config = dict(
    n_layer=16,
    head_dim=32,
    norm_eps=1e-05,
    rope_base=10000.0,
    parallel_block=False,
    init_std_o=0.0,
    init_std_up=0.0651,
    init_std_down=0.0,
    beta2=0.95,
    lr_head=0.00687,
    warmup_steps=200,
    decay_shape='linear',
    steps=5916,
)
Each number is 128 + 32 x the weight over the matrix's rms, rounded and kept within 0 to 255. Layers, rows and columns count from 0. Numbers have three digits each.

# layer 9 MLP up, 256x64, rms 0.155, rows 138-209, columns 0-63
111157193147156053128131106062106117104086151053148127114127190111120125109124168107083101154151150124108177110091139172128168112153121132093077124117131082138079158099090128119111108098088194
157088094116066137146143211116161158148115109160066108128154149180111123157135120151092134147170097066127094124148114100135126143192129133105086109130138182110074160143132172146149138144144157
060149146152143082099142094166139142135166155132137144144116150217110131061116134140121173097159090113111136108116118116150074193080132049146057153135189173099099160079146109136160111213122113
150062137136168055130063166118151101145136103120109172119064158142135121100091121147184154111107089114085177197093138109129136144176078095156123147101138137079177134105121120163104144162155189
199167138066120234146063149161136093104178086121129164084101140142131138139129139145107121076120130143101131103077149178110098097098139144215154079131156101139165164145097104155118116122123158
117131102136209096181165094109126154102157141161143159150174100125155132122084114137167052150161105096125121072101190102115129168174059124165161149137127146140148105124140162156122174116087084
163141132086108181078190138196148129094119139168187158144142151093204100166084092159120055059104135117148125104153156164136189186150185144136145085120138220181132075085121151130133119072165101
119123110205089087109150173128112104058124117109093141162125109107129145108127160124104149140164137118129120126133127079144092173211113189115080121144138133154122102115086121189135098165117101
122140085140102150120126107123137150178122125157117174118133132100119109105116168065162155146120175156126119143146132108124200134086099109108165138165139126073142120123158179134117099128177083
151050191097159087098140129126124136159079059130143103142098130118110073146108098101153122124098110104101149112121165171071130121095146094079150117098080134104105135144120121076082128116090107
124077115138101140144138186118106182101168133215113148079073145132121154136073177123105129104218114127113134149194137194089087087141192163135073155113162094122136078134101212158160166138049142
131176108125074153157127084134160167191139150129091119144060112041082137086143126102195155091092171191094070063059119153120103135086174140104162154162126155147145148168160108095108142114061154
115116135075158117136153158081055144100120143105146213055150094107146158135122122138124173108169163113146104144125197179117146116102157112122169107124121081069129165114146118109118136140115098
134147103149062098145172140088116157179123145180122170161105162077167179138091147033152144094144147107133152151106105105143131100127137096151119122105144171116177153087150137137126150134143119
186119113125114094157089042158079145081131155135160158135180145106076119096073138153177133159072109137088063102205123090097151171140133097091229138119090117142099181166110149137120140139163136
110173116074174178046131174186144121134108127142169108101055178138190088201140128084186177085035119135123146115176149074110138128172123185086135138157136081201147152156163119141117147097086157
127157125053104085120151149159119196125104120129190078168136212131120077112112147138158094098126121087173093140152135120101116175095157078171086102153095196134143143169140140159164164138154113
165135119126132174077149129108070101144071163139129125080152169122110119100184114100114137180166107102122128094169091092135097144149154176161131098129099205150161105151202116115124163102153105
150162139124111145101095156088183103143048167175115185122115186147094171079131129124090121157067113115175087105159152100088148146148088094181091189160137127108103127145087114137111147161113168
120154163156079181085165100139143148060093093114157053115106114143155118124115158146155122089131154147125159142142111084112132189099100149145141123113107121099105053115170121204161091164131191
149137110103172183092164124095144044119172149195114056167112132163109146097118159171127148071173109130132049176124182088080169122149142179155090151166101113156110141068150142114128138058142102
104074171129038123109176090125090093099127111144097064117148136117133159131144151139119139108095127145172140152077148155121136127115172132116142148213177098121175119141171158111121100135080119
143082071106085129124160141136094115085169081090118058156204071096184150112100156149097151194086175151213087129142130083156132126141090120111168155110129184090086079134120160169132153217127123
130138121154072156137120140142115133148102178098131137113148153144122096133160078075168164113155129073088188147137082135083173113103127122124190145125102072105131152097082075114075149143118157
144202204127106160200098088101120168122109118071130128075123068126110090147099045077158149113124171113097128126133085143111138091071136165105117149164132148127158118092179068135143146069108154
127062162146160107105139103089142096079129075175076143126113199100163101123134104119120171111112147148135143166081180164091132146146174115111112106074128105147121188089103097137147106156137127
135155100118133162122150170148109165128091130061126114195119129165165108166164181109107101139095131133142149115114080086135130122089084130091099242111121146081082115112120099155121120201097075
146157142151108160126168142161102151149085109097123127126096139111087103059158099127136146121126078131147112127136122175077154163085144171151101135091195180114125123135143116145137164149148069
188085114084141182066146147127103147134176049144127087122145133109091115131151097115078088089121153135175116143112138151122163131120139152128163183178115175090167100115124102079161121055104148
094120080175117086120125177143173097198104167137119146068167137093123137089128125110053079173123150144117125174138172126142187200121102133131108159132174128047126127106171137126130136088132127
100079169105145170116067058125129119128168176104174141133107130185152122100113122178108159145197137122121115147122145149100126086152152110201157119065219170099136185108117145140123143143128100
123162175133077120162118118167079164157137149103183118125128143100161133110176105159150115159085125112151095113047133026078090144142118181143148093078166116171083153139147135144062143176162103
117204136105146183130155138123124133160115079087108122111129047079137152093137135107128136166161054134179141194175157172107156112109146065139164076131095098152195094122139160112156144142089163
095206168144121101080124110156165090099092120104116140126106148141122148120182133089135160161133148154133137108159085165150132113134123139135121101134143123101080099191110127103147073050118113
135145159112128182107117125126152120111151048142070101106136094135133063129131140187144114168112122099124081138147117115098115124121165104092133112123152151123130154135066127094133126117125134
087146144099143120170104132145080124167100074070097151113145122180115105171116081153129089139108138103078068152109100112127212172087108166131143142132132175114198163126181158135123161158085128
131077113087118123152139103193108144147115144073117100145145089178128117155124137154127146092150131117160122131131119088156106107169150135178127150135159135155138171159203131138092135056127114
157071184096135153135102141143173108116104083130147078111098155131184120117141161080099135143158096141158114102050203170097155116147094160084143096122126105139087123105136196145126101133163123
144145107078101123159132177111132086165088142123080087126127163139150094113163140115145132112127102134073114155128103131123108157118182117102117146115153127154123129197126127090066131178154124
114159175164105128113126132121121187153177147171114109108147140189141042151139147092137058143163113110130134128163129079093124081205121128119145118107116114133168126136139135132116188135090101
184089142129163119137081154104143117129140093132073133147102105120085088108143180161170157104084085164097135128061133100117180149138123143130100145198114165158069118098098116140109191091162107
130120171082094105193101161118145170126114094083058177065073109138096141122051113094163152121126202103085103121161137105121161108105122123085167151142107083075182091175170102130041116123083163
087160142114131124136049079061133130126115097157138155092125077120145103104155133103111198167108139140125120141182094174162091124124186090127115106157138147125187092126139149139162160137161139
128182138143136100174112121105127009142115122139112151102167139129078153141091133151152078175131113104143113107105130092110150145105110176101143143118131182117104198142129177121159104129147145
159126136122127160128163197095106135129093063151122085182080110148134152151149151119152160123118116133150163124110144116148166120107158169107129139135075125177137164145159131142156107120130129
125128165097158197132133087127078122139177173099176167119103138086151118069151151081159038172190100123166071099094146098143159153117140093065158085143107106162162181100138144116129157120142120
110140053137124101153171156085127151120065122087100087149171098201078097123143154085100099118133136152100191170192196134158128131145156116122140145092161135176158139119116118124104111125099175
166086092149123094162094171114143128161166144161106136118123111118087168122050205092137130168119157142106150141112147139088158093135152142171154137149109112097107126170171131138193095174129135
213088106140100102138099112092149135094122109198192154090124132124144106112120151086140119123160093141106203142134134117132095156132108104138111115172094196159097127107061121145127142074159119
170156140166182105155107077132114092104038123149117126123151145098154167096122092145084098179157093084111156094107127127129131126165112152192108166124124129187136112161054156116107106099076130
129104181101148118070109132150111120132216119117137113083177136110155152148175135132106138145170182114148109100112095157102131081117179145199052139129104152123101165097118182181102135133114156
245074056071180176131095135132173126131137165086156138146156114073119098144225094146032089087128142147160148093130096106177178148095153092142205160065085110177082099105146049084169148115174118
137176122147142085134138177120137155113075137141116142099116090160142166129156123107191169114072127159127146187150127181116102087106150152169143112156131141153129169164161087154170127132126109
098155139117159072133200164097150109090155130103124096076118152116166140084162152081089072090103132149130095059106167122165111146116134086167146095151148102081100156156158165159171135118095129
058104138077128116171100156101102118093043152070152139100147070169067063079117127090173123122152070110134150089103133204139144122167100131089129156139143122127149154148140194169130074137150131
093157130255157195160182123154113122140138141137131160162086158121101106182118154124128152117076118146147147130109188065152173147152143122091162171149170152143148177062162152167143158158093143
110122179161105059129110085112105083085066137159076189079146106122078072091187126114146158183158118163107140130089115102145184094138169126154146101131090100158132072117132104103135136114119086
142012105166139185124149117105092084132126164186140059099123109132088098110114145127090127135145047083097161120114158122174107155099126120098085063092162131097155170106130137095068091103163073
183143144101172153165103139109123132105121183126129061107124110091098146117171066090071107113168166157117187206207100140112136154148131122091041150160122100112112060087152101146099104098099182
141133121170145127097128177109118093128106072065125122105062099096106143167133084137130151098158126097086100063054137136135149167114148130086142117123108100115156156108126114133130127125079116
146102144163187150083172120082113205218080125103170149179165132100106085113110074128142150141120101172135150157112097149068141170064142111147090074198113128184142151129139080129156186116126165
174092138096112088108129102151065100131116093092171116122140124111156085091159171180154095134161188103087103146200096089135108154121085111144163162163151119095055200135086128119102149139147095
130111144170026095185080151096152129106143116151128068084141123096127137083090081128114141158117119123141146159132146116129155114131062046121134150110158097095164088133081146164100119150177098
180160078132138108131117137111155122091136106157135149138154128128109174238149076141153111144118089067154152147135130134077133144177105148054138187176117064141081105116128150125179138175129058
124113166120129094182128158188167092079124149159120082133164094060067070138167180093167178164136089181124137139142098101156112118116120110098159113188165113169161186118097128145122097182193119
163134103125078156195105124145238184149176141180071138167157120147143154178192201111103118173176121146139125134096100113138177109117172165135122181159162134192128135074132124084166136139105149
141156134156164112190096112124068122099112100139116152131096137167145190120143126140121116050128132117105090053172162043095090124163175041123086102119145142182106180123171084161121070057114113
147104098115119130146123136166112122085134168110174136100114101200186142130099087146145157134071138132119161162170162092129149107166143156134087137147083135145167099159138121151145092137073101
180056143114193117071082132101105121154136141150156103104102135178155142154119128151168117133159167085171185160138095106133119121175085195099148106105098110156154149124113119200147141157162125
089085146055139079102105134137160152131134132133124107181096160183119078109198138077116160099107038147143078139112187125117086149086118125166158089111177174120152162146162125130083100131061130
106147121104123141093053155115154095133137173114124154181085158100157184077161100065156133104172091131169104110112127166177161079177201102138083200161153097193076145150150161146152107151090146
147089150104139152135166153171121146120127171089161161098113132124129146080086124138149146126198179121115185108147144147114140099153142144149180102158101151163067093076085116163087155087152196
# layer 9 MLP down (transposed), 256x64, rms 0.187, rows 138-208, columns 0-63
149123129088098158125094153151158170135156081078143115166142113202100120141122152080196112109092144159125104183101136116112130090148137111115132104142192148099146101156144135101160120178087033
108099087183122146103151150108156145109092105055153114155137164089168184127164092123062116154123159165094132085109129141132130076107178123130092126153102072079130127078157098168133161144133112
163104133139151103103146121134145126149047146122137147184122208228191135174134134112152123130102102178180159145163058105063140163166149183124127098095141132101145097163160174117118082178105164
135172118097169121161160067158086160080112149141103109169149172150116121105155166045131116110087137141183126143148172123090122185120121146120194098111119137140160099072107102060099141148090162
169149120085108096148125120135106138078228093144114155121109126150154108125114130095107180116093152093135034070113103147162088142059154094146091067163086113099146154105126133145185143161102158
094107089106091091163138139125169156103141175202130147175135129118133115100105124095126132141115157118129155101124134078086122048178133094185098079153165108122078171136117138132065178075103062
135143178076073126075114141119098069153120029116110156140096132115122111122110126112191071083134091124181123145129180154114113109099122082139168173193197115097131143127167022123111115150088056
172149156035124175156142082104178116142119157133138119143146135111151120136137109155161116110090078154140095151127152143108124118129165051100130128067133118089107117108169143128128142101151132
164117159110115072117139132145109118081184097133107148166139140080112130132152134127087181128130100118129105126128105173113173131110119073137131123153127140109101186099145084123097137131146082
119136133101184140119116177167164119144083167118121147136099073096126099141158132142153140116091117109134083057137158147137134167092153136210118131171187135116098098116133117156159070114167107
060100154163169074182107208121142202116076136124138169101160140047075135090139084121125132113112154133106152182152171159062119093103100178155088052109092139127158152137149161140089169131115081
137119152128125120108157128145190133136118140174136130156137133045138089178065119131156157160157058125181069112168111040088185172082177163134093126115144160139163147105136117108123187099065136
141062097143151132161113108089146098138070133095127102123135094156128143166149171127126145101129199105122174169125115137145149111157158085186087124172079112123134175118141132177075124076156155
081144144184149076145173168156151095138129082164167086113116095157127142143132114157139133159111122153143108101134124104175158099177096146144103105131171104104171144154118132122199156163129144
123144121177092091195144090202093153155148139070177158146133109190097119134159085120108059131091077188098079111130146144092126122141131126150151177084114106144179115107179092101141108097118126
099134149076112174115070113156150150091148115172162092105136144103177098105099133098067123102133098114112181149178179122202172113134070147056140070129098088184134163175040155180061193158095110
150137112102176078123102133115118141110103126090177117135154166156173102089121116140132063067079145129146144152135162091041117160090138087126096127125096169132161176198157124168136118138172129
129142164141137174075112141094112172097137160167102143120096112132149170170190136147087121091159122131112126065111081099099082131163132086160150176078103109088213101133190163146127126128106106
190124188141099110074121127085063130135140093091088114113159127146134192136125132154134084120127113121160192129135191134135081153150059148124076158124133164180063169091164159057103086093101198
129139141138124171131144105150101138115118082126136109187137158177178148096098145116067132147147138133144093098156145119133169112134205218098117113130136141133155123080140175100129121166183157
136082112124147168081060097135144080122102138129112078154102147054110162085149131218093127126123134179087085102102168159124139075123155067179108151160137104125133163145132169109168176087177061
131071123162130112164163099182117107092163106139127132147105106097133085152116104095135153077136136103104137085171095128130117149183080089088142105047100119135149120139128115140119174140152128
128153155171146086046142165218121145154075193119146101099158162165143114127147139193187116183091116174116137116180154137102133111131100162114185130141102119139122066080144095127105168026143106
146124141098131140185129174094167099137133198138197156195127120134136100184114137089129102128112098117133148181104159094140092140166131168119145173095113135138134131152144199120162095096142158
151132141085128132210115131156108189163160085147184099056076073092147143119098095049159090067090121119109103168177064125079140149156139092174144158110155136135171146148115101139122138178162127
155134107110116107113141182139113142127104215108120146214145081074067136176130143120102184158108111107039143123170110104162123117128107096114099129126108126082167065130157158133078109151102132
118091174159178083100121081080093135118103151100129081122158134186083144105169115160125124056146067091198173151138143153084109129137138133091117183125160108151092115093128119133106060136155133
131106141110115133128136090076170117161149096144124149142134096097153126140134137198144054105060165124092101142112087171071128127170121121131137174110127074157117109065121140110115168179147141
143131071106108112074116100085078128146106114173089105059112154176138137155175122102088172122143119151136110129170087153169125119139208130138133129173169142082178126134165150106124112097128135
139178113124175110193136133169170081114068120183130104123156133110110163096052119093145142137090081127150132136128152142101152081125169092179112113166146148109132137099144134155209168122135114
144185101086112175096096148119109120121105105174141133122120144130105074092124161096150162159140151143129082160127162119170156155114153107145121052194120170075128148168132066174119171116158126
112095131127209125166111143092153156139151057153096146159151148126149123116081172101109104087178130180116141129100105167151135042123153106127063149127101170141121114138103174067189134087101084
066093099094106130129133194155065149127129083049156116147089139057181153140108155139103093062089136123116121117024168121129148136132092109175117141140135088151163096095115113108116133070165173
135147108106160156153118161099157125071108126123158153128151174122149158150111110089063132079075177177103111133146142109162154149092104190118146108090155123106169133184099120102138182126140108
133088089128050133152102136085123136129068212143116109111113090129112173109168145102133158133173141087112148113117177145139124148114110105132174097112122132104149183134134141134156155138145171
079125110101113127147136128121102108164092093073123172099140124187138154098130119107187138172163155111155131091125156238143080145118139138157105179114125161161126136174112140085143104171194167
073081112163114125111149059143118082131079140089123126155108176132182113165150104125142150086111122168139152049164129086111156149127093100163110103086137137113113145167156159172090133128109108
103092078143121107152084165175097137099062115154193163109130183181163149118110126101104111068181119144131154124141074138130188103135121148137182075154149152108178145064120115159117090162098127
143114099171128112098126141098160148148136196142119134060143186111105136148105111126099135059147089115151123143207142103046120130183143106119097177076131162157133123181151107107159139115153115
121167151104107084117115108098104111185175095203109112060088126140216134090108178084156053130106115143132121127145039176137111122128143145066106118189117189134169146140110106137110148143093089
109101186151085144134102101119074109118176110092171172217135125186097138138121099107136106111164125142135111180098112155134132145140147087106126084083125108147121139110162104132088077126160111
088082116104081138183061149095154096119150179129141162185113130076155124096090134135169155102180128094068144119148161117166103104126090164107200160190099106022102088121154105132080142105113146
218105115149104153128122170146098116180159141104174150099062118153142137169122100116105104081130126194143149097153142146102147119100064104159112142146130157135137115165120099138120109131094154
091135160102138133158093091138165172121143122110152124130131125133101094173131119145140125114221127067154114140144148123101147136081181111096062090097151109132138184122187102142110130107080102
117092139136162143101150130113179172109171124116130099100166148097097109147117156126100056090125049107138113083114110142069122166149147085138137107127135129058099120114120093156119111141139146
195132111084122134124134105125124164121106057175218168113130095102144088144085099116147086134144125111113129115092114184114186127193104151098131153119147081181150151090137094104161187067084147
101104113153205115116097089107110148154074057132147088080060132161162101110123108130143155121136143123099135163116045114111119127123033168141159080124073130093161120110155151116116135122162094
177152146091133122112140114124146143144086161179086127151163150172126108146134101100083182142100114135103148174115140147078111131070113065181189065097122122123138088121097171094166143114123126
087164148151131167087123115165134169105148161122138121151131113157168128075145104128096126143099155165132061168103121117159116207125204086110076094094152141131155108157129077131086096135082120
130088071163158173153137136090156168170138165141107166134169125124150159095090114102096115137119078145087146120103102096125095122142093164118148174132105073150157106127094143113126177103004123
098169153115086131155147114068115138145070114206102136137154104140101114117122114111077138138079083139101159165121093167127161097138147135127119124121071161190144140086090109132179147126107087
195082117018135125171036127110125129179131141128171093152159030086110098201161121167059116047090129155192117102134106140123100108104075135153205146072098158111084056106108070034098105073116085
126148110095121110175156150125133140085088120051123099103084090148104175100161137156090110180076156151152107134132121144130101101181156104090128150145115140189145151126120195100180153136128107
107090156126123096108148129192191136149159120108173097138180132137124067135154110140211153143191109112148130191088201156132094109132149119159125075152148121154130102104129112156140167104123109
101152168126102139120098160107099141105113152131036094113113198185099090094111074091108145163092138085119146164082091117128141096115121126102116168141157117167121211092141184202135105129098151
149127181096127098067065151128137105127175116134130129104172106145143132141134101130101107123191101120103085106187069145165074089110156119118122107096143106117127093203119062094125129138148075
099118083126111095136133118119084165142037129107103128127124096092114187100140119135141092144051096088168112136105127158150169090094087105130072130170162153042124114153110053118173143130091116
140052090062135162109104176133120123125089099172142114154149113142097173119203068121155096073160153158116162195130105069199142083128058098157092134140207130157114110107104167111149142103183085
140160099089179094151134117115108142152156107111187120082147117104175102064117135095155162161183109154109107075099171107112093126148130148105071131086137191090161086168077056127148195126088129
113099150136138124090112154093128140113091107199161108094141117137141145114163124165188108105128124158134162136102163134181125093145097094086126179141105110128077084067095135094123137115139135
117139189147122116065139149125162149149096097144209152168128082128122137141094081092140080152127230159167064160144085102102123135091138151076106145099064155112072153145100147093139114133075170
135062133101102123025111140166141090182115091135153149174081076153153059092121159171109092085110202122120091093138131088132158118141150140156162155105160073200124187118074118172150131104102093
165162146106241151075180050133124121150116123135162168150104105121147124141170162125115102095126118134094117127116140126105124170114142124141120140156120150169071105119134090078170118135046151
096136147139124131108179099127128144126080119119129143169120143105201109053119126113144144109152143189050138188047100087094141101123089087114092063158131139157138109174088113167116139156127114
141122115110087172110105106050048120126125080120117200152089138144145141108127112156103095087108169084076112116136155131099166171108122150152158130121135152112120054115152145109108121126109139
080124120124183140130112118129143150081151157103191122197195111155127174124163143078096144067113119123139108095111171118103103138172045161104176096085093127104043132106050134124102112127171149
114113163111089204124151175107118107125103123158080071118089162083092102181098107118108174187118136170149135083130145170091161097167108133154137156190104137159086100188113135195092131146166119
073131082130132125165125153124125122115136124115112110092121110192127160133072077090159174122104159120157139122130206131152163134165136151119088141096070082124130150127139154072133085144099176
175092107075151158168096149101134124120135141158065102153114099099174093111074099141115091117127157128135139133177118117135155140155112120136116153050200130144199125161114109127111175052120028
179140085124137123132175057185137158067169146182077171204113174089161150124197135074111101137113173117115149107120122181130066112135136110197141057165141152139146151119183126151143146162115084
083107118116128139119185094097160164121127076155128079111180103170137105148100127126106124144134180096110186100168092086092093119088076184113167093109158126160146172061173110112147075135121109
# layer 9 MLP gate, 256x64, rms 0.162, rows 139-209, columns 0-63
130148120153099142092178142100104129157134113138105110089165112215135105174114148110135130163168111062126121122128110088149153177174166131108123100109183198150119142085088162141116140142129117
156157177093151116096115136074081101152134077121113161131177096132155134141110092099139059130177095098138171168137122145121152115154156079148131156158153139122181178184141151132126129161130126
121170055149099121119130159113100201138149169127132137107056130120131161126208133095120156139149090084086179156164038139134133131122161144121134140150114092110108146131071154152093179196151118
148124079110103176065091138146171137164101131126184163147139114113119157114151135129169133126157123165146149145070141094102086075088198096160182108114070082118099154141106066135081162196149133
153141169118166132131108135120096167113107087172195135169105123122103178170144112136096157123120125091070130125112136077104135160124173086122114128206153092049095131125177121121173134092120107
156161113147148103122083186097096086164200109143196095120107146093117187122124097191165164106141129119150124093138093112191135117120149179087065067114098115124160141150170097153117118114090140
124121131131131094120092125082109088152117148172106133087123164156095110089117118134126138150098166140139162090131151119116118126111144177093148132141097168137173122108152140114105141114131164
137059094150149134152073125154124102133127132129119128068104154117155140168119126129120180074128181130131183123153093126149178117153118169158129149115100125107125125182077127093115121111152132
149133146100155132130127138135109108121159161111117069104105119111124178138129120150122140115093122089176078063149118141127181115119192124159134163189147140091117136076136092118129095135195122
163094164191140092154127123101122097121159061097131137068119113153176151139119137149154091082204150154131129162098138092176155158134094157139133058103181088112132151147126082139108120234138111
086135109133072078124071109172154107102125097127152190159106149131174153139206139090155141105225122116057146094097084145195188156147097121139145169104125019112153156158081123203092141138200178
114099137085122097097125096103126087068092125149125109119141144109102118129156131127169122191081163173126151181147125043123185123155160108212073142092102158103182119133097112112129164157173126
136107147092077191126146140082139109161154131153140097144148142154157121111131107190132111132143140176130188121175096121126179115083098161130093174160109155121040146148119107145120173104172137
050144154205193106141153056172153140128207111097165172173086140156115181148199144148150110178082105146141087102131120122086142127157196095176089158042171071116144092145143071121160114139113118
130109097144122099162161078183172128123178072121156125113153134047227194117195120149170178135119154150149093168171127087192100135170156164173147162124111139094158085141120134133114140198161149
083159123126188126146122125111107132126136152156176086140178115094151156045142135101183141143127123134130132174132133099097157169119163143137182099124131170110089177148129167160123126158078079
160157115122141135126139144160150135154169114161141128144125118133110149181184119118177126151175061099093102164164142148073109131155172085122067121192056133175164106169145151111131131176150215
195113208162134096131088142177204187137219110167097071054141152080159118159078077119130116136098059120182127157152182102162105104239073123127125153149119122073199087156204079129165137149182150
088107155167089161106171203164113116091186108116165098074148147121129100094141121110168097114091076094099127158171153098121145134154062106109138141110152170090132071158116129193137100122151131
103114157197145129102091106077171104151169102149095102083123161096172141151123171131128151104151126088121065062091114100141149144171155203112127134134088105166108131133136097140111189092137176
104128108108118123088146155131166156121094169107087149085115160136200128177131152162098144147145090154122158155038166165138171154086168117144100174103105154091153089084152151128108124145100147
196181086149158171177132148100118080101139140196178093112169155094113088147191154088078096134188116124084109117096108059144194126150196086171144153148164068120122091135136097185099171185100077
140097155117167169107102133112140118136134147068099057138150126094123119081099089171124166115068106166128105191152092076136065126117112141111137207085148178102154124115133131119130143178131163
166113096127074121127158105142231113175198089145128087111193118126178111123121138157124052092122135093118079093077096099178133128127101119182133172085119113098134116133150126094172205089181156
093106147044088064139145097138153112114158061144212129167148203110076126102135085073120146183173112175112130073139089124152079143139107133135119133120098141073125153142149117139124116047172120
106152097110150129128120156150045171193138114107133152157153136149129113139132194128150205155103151158102136117117179104124096085124138086154096139087138161070109125133152137108109168139096150
136131159147106113166103132092181189149064159144125103152125136097144146143094072098131112150113110127123096055121171166142147094132168122122163131158176138157117184130143094122142117120167112
092139112122139172123160181136111116140137109127135058172131198111078104106144086109165174142147099108135081109158079133207092153136124131123119157138090182127111175122124106113116154084073177
100123117118158086137114144163110115131174084115135147096092168160096155127186117194173095109131149101115105158120148160100119122120151139137167092088080166124108090167107059091127114154140095
109182085094116097130132146128093118175092093143156139093157151098158155155141130073130112131102072087136143112063186124162101095189132154134071157144154154164125152078144122188161092107151107
107118171078158102145093143091173121085100161094137197120125085108145156120139082126127172128145114092111151080068194161120155111164130092120090123112187116123154087107146168159071100106139128
140107147124127140135100152118082162154172151131144151143088109118126154140087097099105156106116121130180143104077176114137081080118210052154096111147128103104143126090096131170156148144129132
104149120080126123090071188101183087114096137106187151124095155081115192185119197101156096165116135122101138142106138136118086117086083094087156159129092122048094123135147102102123133130164109
112188083111109141159069126149177108111137110116124128173139169142161185126139080159106204129152093136132185108099167099133078127051097141104162111122105119148165124077152117124128112116168131
089111125176178138091140152187158175128123187147153129119175200151150187131184122040113142073117141166098146100131163093136127129124179095131077120130144088123162139059142155128109152089076174
062134113127092213170161107135102145124134129097154130145117080079138141142151106122162106101142149160128119141050103113113104139152120065128123133099117189101119182141164151153104150156127117
112103132132151158072149106136108145115096127087132151118162153163142116105127026154125139109121099167091151138184155190176137083059148116081104127057097152095149150080221104108121116093088140
153100086151123119137095127137215197130087157122174152156117125158135135173122133084208196105116113131145113148127114118082160098117145116114146178116145181134101190157176087116087133155139112
174139123107127102137156115156097095154198074109120095160118102091104182137106108098155148079091144144097108113155110118099063178125141158100093176184135079128080135169140099128143156144147118
103113116175122139130109142145119175124097120042154109182065108169133099077189091120191143137126162105128166122135112119104098103208111105145072129095122082109123171145069162113067143140160144
117119118156125080106138136106160174061142135182155145112159116171104093128135176090172116148192130065088088144239167123176177146184204214111102121153164195137095076162106187181171162136138118
139149124135110138163085129188141132077153166182132154110122093104148164112132111127104123178144142115135098115160136114179136108144126131074138100082168126093070102105076139137156129123164116
160122084153108109158132084103140160120144136161101165158184117093132156155102147146117148097162149135121104111108152114108181131098153117202102101126076095145110122176058098098133167143173128
171088082134118085192082160139127130175138124117137102137136183129141116141140133145146136145152112126102152098057156151095150117143182112161139129166139147115121163122142138111094160203122136
153091179076142104138123105161130107094134077107110107113202087133108170116109150174146157107156138198096133106173115168113191142070151053158160140111155106120164115186108068201088164127104152
120057177102106152102159158097134179141146163145123083137132154144044087107182076141140101093090115095111129114058121170112117134130126113118157058147143067116117173147135129158048187158181100
104197103187189135114100159119141081107158143179149138099075168169112174115156168142078101105191127151126094101184141153137084134100166117119070164107202128086146178157167092081104126109136150
089100164081114140163160157131179152110143119111121114104138112133117116104142081131157187109186111172174068148112119201090120125088107142109051078114100164079148098109098108149077139134145149
107105134086140144147092142129090137134127136065140110128148111136129119112148147104149156114071123163066185173151136087154110175071136142084130159079127107119121172107086091144127100170098179
132132092135097088130062129164115152158154192085157074086115148153127106097158118113116152107096131166142080094135116118082138134127165118168094117100164093099182124162157114135089102087163137
135139146193097167119115114143131176109130080070122101117115134075134167142100109105147147130165136143108146145187122123132121099091107156123125144141104121089065107154078148170102120147101161
150131103135090116162165158131161127137162112093117121074115152109127192094103057106147139116066122142151141146128144178122152169118167105103186112086142185159108168152126164099109180109150159
105100137140107126109140143162146122164175073110133129191121141206163122147073093152180115126142148140104073118120145179145178114136092145058109068108128144079088141117083089093128196110151139
134099076083111125073126115175133093126161163067201122164181151105114159211107142184144078131165137113121175083116225115142180134128145106176129144128139158129079165145144093095135161087198089
156158119127102130123099101139103140147187184128116063182134132112124134130175141118124141164084163069147131147089158055150120133137127117081106180111139118106098087137130160112151117147116115
136106169122104132147126138092181109175170174059167094112124158125168121109091125105172153127106112114154099182158149130069084155193147162098130146102093094078118106140093093155100134092066109
161104192088106176094147146135136134154139108155089085107097127167094195154091139097172145109177061166106128182089141140176087137133069134111136074186158172143120147174149197123087117164135139
192107083176082138176167083085137148145118109163098097115188133103106185162115161092134121158122130142151076141119127194123167124141189125156086122166105097149074134131131176074149112066110107
101119090149141125118090150090109187106122124180124140112129105186099088079128112149109101162101134164140114174119118067173135161125160112101116152087148186146134122112061119093138116131161136
091202148080149109093088107132138149109139075123184128129162110161180165139123133122177082130160141130097042098183118103158139123123119151145121146073184090118183173148155143061168111154114184
137189154089119063100080076168123207082086130127157102160151138114164113165139053168156134111164139098082156143124135126141096175160132119153144136129129154103143121211122126146097149132152117
099087132101068111138117123111175172134156141170107121129170136146101107126164109090053162154112162125154130127148140114121119145146140150142092117115156148097131131138130166142083191122171132
142174119103128074120135157128125150122114109133158192199197127164164151152093060170125130116127060121129156104148154187116143187113084103079166172092133152123141131141153169151091158185108128
096090151135087139088078120050120143140150074151136129179108198150143161151121134195097063116117155114096085138108059169199123122139145142178111154133174135132149017127126150150106185111134115
166137118175119143136137117125082174205112044128127137106144154151104110185084096113120169175167086087137195154177116081126120162111098167083177122138136175111129165132164110106139158159130134
158139201126107192161175151141118098143115091150130131170131150122124134204173160113138086130174135096096150113109107109115177088178088084151099162139151139123059149187078128167098090123079167
141181155128137083116147121161117129080104185114121125159109134125160131084163090074140141094132077077102119124075143143140126161137117129162113103097185140118123095151055082109130156135129104
156150111134160168130089179125151142156140131114151069098102143123138064090142143149104117088137082157151131094078145137137134188096095154067141120126014143162160106152096089144109161154231163
096118149146131140165189201142130071143184110125150182146097121103120182209083120138177080107126122086077076196130231121155143102126100121097110072165101099093109131175063104133092148105127162
150089125111128163119103172199089108156126151167110167162113158068095115113156124085118154148082072143181123110103158173172153121182174131192159167139168133118149132168116165191057127107148115
134111188144148110146170114197128112137156121147157162093127161179114160159136086157119148114130086091111094168123133130125131165121126119120160175131110120079089121149170104078068072176087119